{
  "n_kv_head": 8,
  "norm": "layernorm",
  "positions": "learned",
  "attn_scale": 0.203,
  "init": "uniform",
  "optimizer": "muon_variant",
  "schedule": "wsd",
  "decay_fraction": 0.787,
  "steps": 8909
}
Each number is 200 + 20 x the weight over its row's rms, rounded and kept within 0 to 999. Layers, rows and columns count from 0. The size before them is the row's rms in percent of the matrix's.

# q: layer 7 attention query, 256x256, rms 0.0683, rows 156-159, columns 128-191
# k: layer 7 attention key, 256x256, rms 0.0679, rows 156-159, columns 128-191
# v: layer 7 attention value, 256x256, rms 0.0899, rows 128-148, columns 128-191
# o: layer 7 attention output (transposed), 256x256, rms 0.0699, rows 128-147, columns 128-191
q156,093,203,151,216,243,198,196,188,202,228,198,206,194,205,161,177,192,192,201,202,225,211,239,202,198,191,223,219,160,210,199,186,185,196,189,220,227,192,215,227,242,193,216,167,235,131,200,187,218,164,241,162,196,205,210,210,211,202,197,211,181,187,227,185,198
k156,099,190,191,202,197,155,178,202,170,187,221,159,198,198,173,197,235,202,182,205,225,221,247,191,193,187,154,206,222,157,221,204,156,180,191,190,203,248,175,220,209,192,182,188,203,225,214,188,199,169,226,202,193,239,193,201,204,227,167,192,204,196,211,172,150
q157,104,173,209,216,201,213,235,176,197,174,190,229,218,240,215,200,201,198,224,173,206,184,166,180,187,169,223,204,185,212,188,216,180,200,203,222,228,212,162,191,224,220,206,213,224,188,194,225,184,203,211,201,190,156,187,208,189,200,229,192,222,192,160,160,228
k157,092,229,213,195,168,208,225,218,197,206,228,213,192,182,218,207,209,237,183,228,216,168,183,216,185,202,227,202,188,190,230,202,192,213,208,219,184,181,161,198,177,204,192,216,227,235,232,217,163,202,202,220,192,221,219,224,196,194,192,182,207,206,156,183,181
q158,104,178,212,149,203,188,207,221,201,182,206,173,224,193,217,194,170,174,182,214,176,194,212,168,214,205,203,246,197,156,190,199,159,215,202,215,190,189,206,201,174,172,227,218,195,221,212,202,185,179,189,220,244,177,190,207,182,179,219,209,213,242,176,197,199
k158,099,173,229,197,179,189,196,177,194,204,227,175,221,216,238,237,217,204,195,150,207,225,236,196,212,201,153,208,206,220,206,197,212,213,205,183,179,189,180,225,193,221,175,244,190,213,186,204,198,201,216,215,209,194,177,173,209,205,203,180,184,181,177,196,182
q159,108,207,212,210,199,218,191,212,177,187,170,190,193,227,203,191,175,194,203,219,186,171,155,168,199,216,203,194,224,176,174,207,200,199,164,206,197,190,245,208,199,225,162,215,219,219,215,180,199,201,193,141,202,175,188,226,193,216,228,201,225,220,211,201,177
k159,104,190,185,197,186,193,183,222,161,219,151,221,217,226,173,193,182,183,171,197,201,190,211,196,193,194,184,178,216,200,216,197,203,219,210,181,215,186,221,181,211,207,194,215,174,211,176,199,222,184,194,241,183,191,186,207,182,209,206,193,204,175,199,178,187
v128,090,229,171,198,175,167,224,140,202,180,242,193,175,185,191,221,194,193,194,239,171,183,214,176,205,208,229,221,206,224,163,201,190,192,206,202,212,232,244,174,193,167,169,203,179,187,202,171,225,188,220,206,172,234,198,213,198,181,228,180,202,210,208,216,214
o128,076,166,201,206,197,174,212,236,205,217,194,199,217,228,196,205,225,221,170,152,175,215,180,210,196,173,221,237,209,198,217,190,212,176,191,182,228,171,157,173,206,193,207,194,177,206,207,210,183,187,205,161,206,184,202,219,196,226,178,208,205,210,195,205,224
v129,095,210,199,207,222,221,215,197,192,224,198,210,202,206,217,197,180,209,213,167,245,244,182,199,205,200,172,189,198,162,209,230,206,201,218,175,189,181,200,193,190,208,184,194,186,215,189,204,198,216,226,207,166,188,196,207,194,196,208,206,208,224,206,242,160
o129,076,196,160,190,173,232,180,213,253,189,199,196,233,217,198,217,191,207,161,252,203,191,204,205,201,167,189,205,150,217,164,195,186,195,164,218,231,155,213,186,196,175,206,204,207,185,215,178,199,158,166,182,209,232,214,199,193,181,209,197,217,174,201,155,212
v130,090,183,224,208,187,185,198,187,196,203,169,185,173,219,224,216,198,208,200,229,193,185,206,172,194,191,196,188,187,214,215,180,189,194,206,209,173,204,211,168,222,182,193,215,211,187,165,208,188,203,207,230,165,199,150,202,212,218,231,219,191,214,182,158,214
o130,070,187,210,197,240,190,175,181,216,196,189,195,199,221,214,212,207,205,206,176,204,178,192,228,186,210,196,240,215,202,197,194,193,176,185,198,190,212,182,224,176,207,182,222,205,198,217,208,212,190,231,188,209,161,192,230,199,187,170,167,235,196,201,206,235
v131,093,180,210,222,184,172,212,211,211,174,215,203,179,223,165,193,186,208,211,219,231,240,222,176,229,171,174,184,247,225,208,210,208,185,220,170,196,178,222,230,191,188,205,186,202,203,192,196,210,194,228,200,197,181,188,183,174,190,168,201,198,230,194,194,209
o131,078,211,222,167,187,215,192,167,201,205,182,162,198,191,231,195,193,185,201,187,190,186,204,215,176,222,214,195,153,191,191,203,220,197,198,187,158,223,216,167,199,205,223,210,150,236,245,207,199,228,156,181,233,192,194,189,200,210,254,200,214,172,235,201,188
v132,098,203,179,202,205,206,194,204,204,213,215,198,197,196,166,183,186,161,206,157,228,221,199,165,211,189,199,180,186,223,159,213,190,182,205,213,220,217,219,188,212,184,228,200,176,209,177,183,170,208,193,179,222,178,154,211,226,209,184,206,218,231,179,193,192
o132,077,196,211,198,214,198,216,213,207,183,198,206,189,201,203,229,216,195,198,205,203,200,224,198,165,218,166,198,192,201,238,208,206,209,196,209,206,186,190,209,229,207,167,203,170,183,237,192,214,210,238,202,177,243,218,209,227,167,246,157,222,148,203,208,178
v133,079,204,223,197,220,247,219,186,186,217,174,196,209,187,181,240,221,216,181,204,176,209,201,228,208,176,189,151,180,177,218,170,189,232,211,205,167,196,204,191,198,196,208,195,204,191,228,233,193,217,200,206,222,219,184,222,225,187,208,208,201,183,201,192,182
o133,069,187,226,207,179,183,190,233,167,149,200,188,211,187,229,157,187,210,236,206,219,212,207,199,202,196,197,175,213,181,177,248,192,173,198,197,206,221,171,227,167,191,214,200,218,189,182,194,241,186,210,196,187,185,206,188,196,210,173,168,179,228,178,180,185
v134,087,189,190,204,207,152,205,191,206,154,206,165,199,203,185,217,169,166,223,178,203,166,180,207,173,207,222,243,189,211,215,198,214,187,181,212,178,238,199,197,187,191,195,188,224,188,153,211,203,219,202,234,186,207,216,220,196,176,225,209,174,248,185,224,161
o134,081,202,181,202,196,222,224,189,195,221,221,201,190,232,199,185,235,200,186,199,213,199,221,166,241,158,188,186,180,204,169,216,192,210,215,206,226,236,224,228,195,208,213,190,186,176,255,219,226,163,160,190,196,194,182,227,186,184,223,184,166,206,191,199,240
v135,081,173,217,193,190,201,173,230,210,202,161,191,204,198,186,239,185,200,210,187,175,196,134,234,234,193,254,215,202,129,220,218,173,188,217,171,209,180,192,199,179,212,195,188,206,212,199,196,174,201,202,166,177,181,190,224,186,170,203,228,187,174,188,219,181
o135,071,224,195,191,203,210,237,190,167,197,219,223,222,217,238,197,208,194,221,154,235,157,234,152,196,162,176,194,217,235,176,177,185,199,169,177,215,236,220,198,199,227,218,198,171,164,199,189,205,192,221,248,207,206,197,194,176,227,189,228,193,206,197,159,188
v136,098,156,204,167,197,219,163,213,177,197,177,185,178,228,216,206,235,194,183,209,172,196,198,209,217,201,172,172,235,176,190,169,212,248,218,239,179,225,196,198,201,217,188,197,207,179,192,210,200,184,215,179,179,218,211,204,190,182,212,160,225,216,220,153,178
o136,083,224,191,225,182,207,201,200,161,190,226,215,195,186,209,193,182,234,203,220,199,181,250,214,181,199,225,198,204,215,154,228,202,177,205,212,218,192,177,216,172,173,231,193,198,216,180,162,201,227,174,235,222,216,213,213,191,213,169,232,162,196,191,238,201
v137,095,185,211,217,222,175,242,174,196,165,204,174,183,207,193,202,211,198,215,202,208,178,226,227,171,212,221,194,199,198,152,203,184,191,200,208,220,191,190,211,197,178,205,182,226,170,230,211,203,172,203,170,193,191,219,186,205,203,202,194,211,191,187,201,183
o137,081,193,169,189,174,212,192,229,168,199,207,208,190,223,195,189,197,180,208,207,213,224,215,159,216,185,237,203,231,208,199,190,222,183,233,203,183,219,186,191,188,203,209,217,188,199,201,198,183,208,171,242,202,208,216,252,190,202,221,212,191,206,208,190,226
v138,100,220,194,186,224,216,190,236,212,209,180,208,181,190,242,192,175,205,194,181,235,214,157,251,213,213,169,191,164,191,221,248,200,190,213,203,158,200,179,172,208,232,200,228,206,190,209,224,183,193,198,223,219,198,177,204,191,199,185,187,221,160,204,236,179
o138,088,224,203,239,205,202,205,159,206,197,213,173,216,214,165,212,198,209,178,190,175,183,186,181,165,170,203,199,214,205,187,189,173,194,175,205,223,197,182,211,212,199,206,183,201,182,195,209,198,175,183,204,192,198,193,202,231,207,208,195,225,266,197,215,195
v139,084,216,200,229,199,194,182,197,222,171,186,201,206,225,182,183,186,202,217,204,192,203,199,214,221,199,226,204,186,230,173,215,207,224,207,175,222,211,201,181,220,230,210,237,202,234,178,195,201,225,208,205,216,179,187,240,173,193,182,193,225,206,184,212,202
o139,073,203,215,183,205,176,208,193,206,207,230,213,195,177,214,224,204,188,221,193,214,216,202,180,190,191,202,183,219,184,237,172,131,212,219,227,202,203,192,219,213,222,201,220,196,201,185,199,238,200,200,177,180,185,207,204,221,206,218,205,190,205,171,187,201
v140,092,228,209,199,196,178,195,219,228,171,198,175,183,221,215,192,218,202,284,212,202,191,184,211,193,205,185,200,185,189,202,211,222,208,166,208,197,201,194,197,173,187,165,167,196,198,187,177,161,155,199,238,193,219,217,186,195,220,192,205,197,219,172,191,209
o140,076,192,203,218,164,155,215,212,191,213,193,214,202,171,226,213,202,212,170,223,209,176,228,172,218,166,197,208,169,172,200,177,186,189,227,218,180,232,227,217,227,196,205,216,187,171,206,211,242,194,188,180,190,205,232,234,197,190,219,234,205,216,223,226,203
v141,098,176,169,243,203,206,220,163,192,181,221,191,211,186,214,210,167,173,233,236,197,226,205,241,218,185,211,187,190,176,216,201,234,178,204,202,162,207,200,194,193,223,203,182,238,192,200,232,231,206,208,160,221,213,201,194,207,184,187,185,178,180,181,237,200
o141,083,188,217,191,235,207,207,191,186,197,192,234,223,192,208,157,188,163,198,165,164,182,191,213,161,205,201,227,168,219,196,169,197,189,193,194,213,215,188,209,198,164,217,199,199,172,214,180,184,174,185,176,181,211,219,195,182,192,210,211,225,218,199,164,210
v142,100,192,186,176,136,205,229,170,194,205,171,203,186,253,150,196,179,210,194,244,191,197,200,195,170,204,200,231,233,155,201,175,175,229,193,190,190,204,204,193,178,204,222,206,229,187,202,213,215,212,209,183,171,203,211,191,218,222,205,166,194,195,241,179,240
o142,088,188,188,200,232,212,189,178,181,201,189,191,225,215,215,182,173,209,220,184,189,224,202,206,199,198,244,204,175,204,178,195,185,173,202,219,214,176,220,212,234,133,175,183,188,233,227,165,206,172,216,200,185,204,181,220,210,178,205,197,181,191,192,219,176
v143,094,202,166,212,184,174,185,176,216,188,210,158,193,235,250,197,220,186,189,186,166,156,201,190,218,229,202,214,178,206,188,159,178,174,252,195,171,203,197,227,188,188,203,179,195,201,188,221,223,218,206,176,184,205,171,209,211,194,156,214,190,207,183,167,230
o143,080,170,212,194,228,218,185,197,169,206,196,199,202,201,188,182,214,210,234,181,210,238,172,199,171,177,226,221,222,191,234,217,207,224,198,217,237,210,217,183,182,203,233,213,196,185,193,178,155,213,174,214,197,215,216,190,163,216,215,222,217,202,186,223,213
v144,083,214,234,224,188,232,217,257,213,170,177,221,203,193,247,196,205,213,186,251,212,184,211,217,201,168,242,219,187,222,207,173,195,218,223,203,204,208,177,210,230,203,207,203,191,209,202,233,180,179,198,214,169,209,233,199,200,190,169,197,198,191,169,208,198
o144,070,189,197,189,205,205,179,188,186,216,201,185,230,188,182,226,199,227,185,189,198,193,177,192,202,209,166,188,230,182,197,219,237,190,182,229,193,199,226,208,230,196,207,218,183,192,213,177,188,221,219,188,218,177,175,220,158,212,223,183,191,247,208,201,200
v145,095,181,184,178,200,192,244,207,202,193,197,196,178,206,192,217,187,220,205,226,201,182,210,152,222,213,182,195,199,180,178,167,212,203,209,219,194,219,197,213,186,210,197,221,204,212,193,178,223,189,211,199,187,182,177,210,202,232,172,193,206,222,198,196,200
o145,080,227,158,215,187,200,162,220,182,198,173,225,229,229,177,212,159,194,202,196,183,228,226,196,201,191,228,220,190,199,182,221,228,202,195,188,212,222,227,205,198,206,172,179,209,209,235,217,206,200,212,204,209,216,210,207,194,197,259,168,219,203,214,185,219
v146,091,210,187,214,184,193,170,177,214,216,192,210,214,212,225,178,195,196,230,204,201,189,205,206,235,234,219,181,194,192,196,258,171,178,207,189,202,210,206,184,193,198,207,204,192,182,178,165,222,201,177,184,162,180,179,202,190,160,230,184,197,186,198,159,209
o146,082,216,191,212,233,183,181,190,180,202,233,179,211,206,172,187,236,198,170,199,216,208,219,222,151,172,188,207,218,223,213,202,213,218,217,192,175,190,222,164,208,187,224,192,191,197,206,216,182,209,214,184,190,214,233,195,192,231,209,172,205,195,195,207,196
v147,092,206,213,201,213,196,181,194,181,170,201,208,203,205,187,224,170,193,219,189,184,205,153,211,203,208,192,219,200,216,196,205,180,223,190,198,215,174,192,204,218,174,161,201,197,232,194,209,181,194,192,208,234,190,214,178,168,173,182,188,204,172,196,224,199
o147,080,198,170,192,197,199,218,179,147,224,181,190,186,225,216,199,210,220,185,225,226,204,237,178,204,206,186,209,219,178,215,185,205,200,218,211,188,199,188,182,197,222,237,199,212,214,205,181,207,150,206,184,182,159,193,201,197,228,210,198,192,192,168,186,185
v148,093,208,206,236,196,187,179,209,202,196,208,208,164,187,259,194,215,178,220,187,219,211,173,220,219,189,229,179,198,214,224,231,198,186,182,188,164,203,186,192,189,196,190,230,222,192,178,212,202,196,207,244,182,178,253,237,177,194,226,191,194,196,200,230,215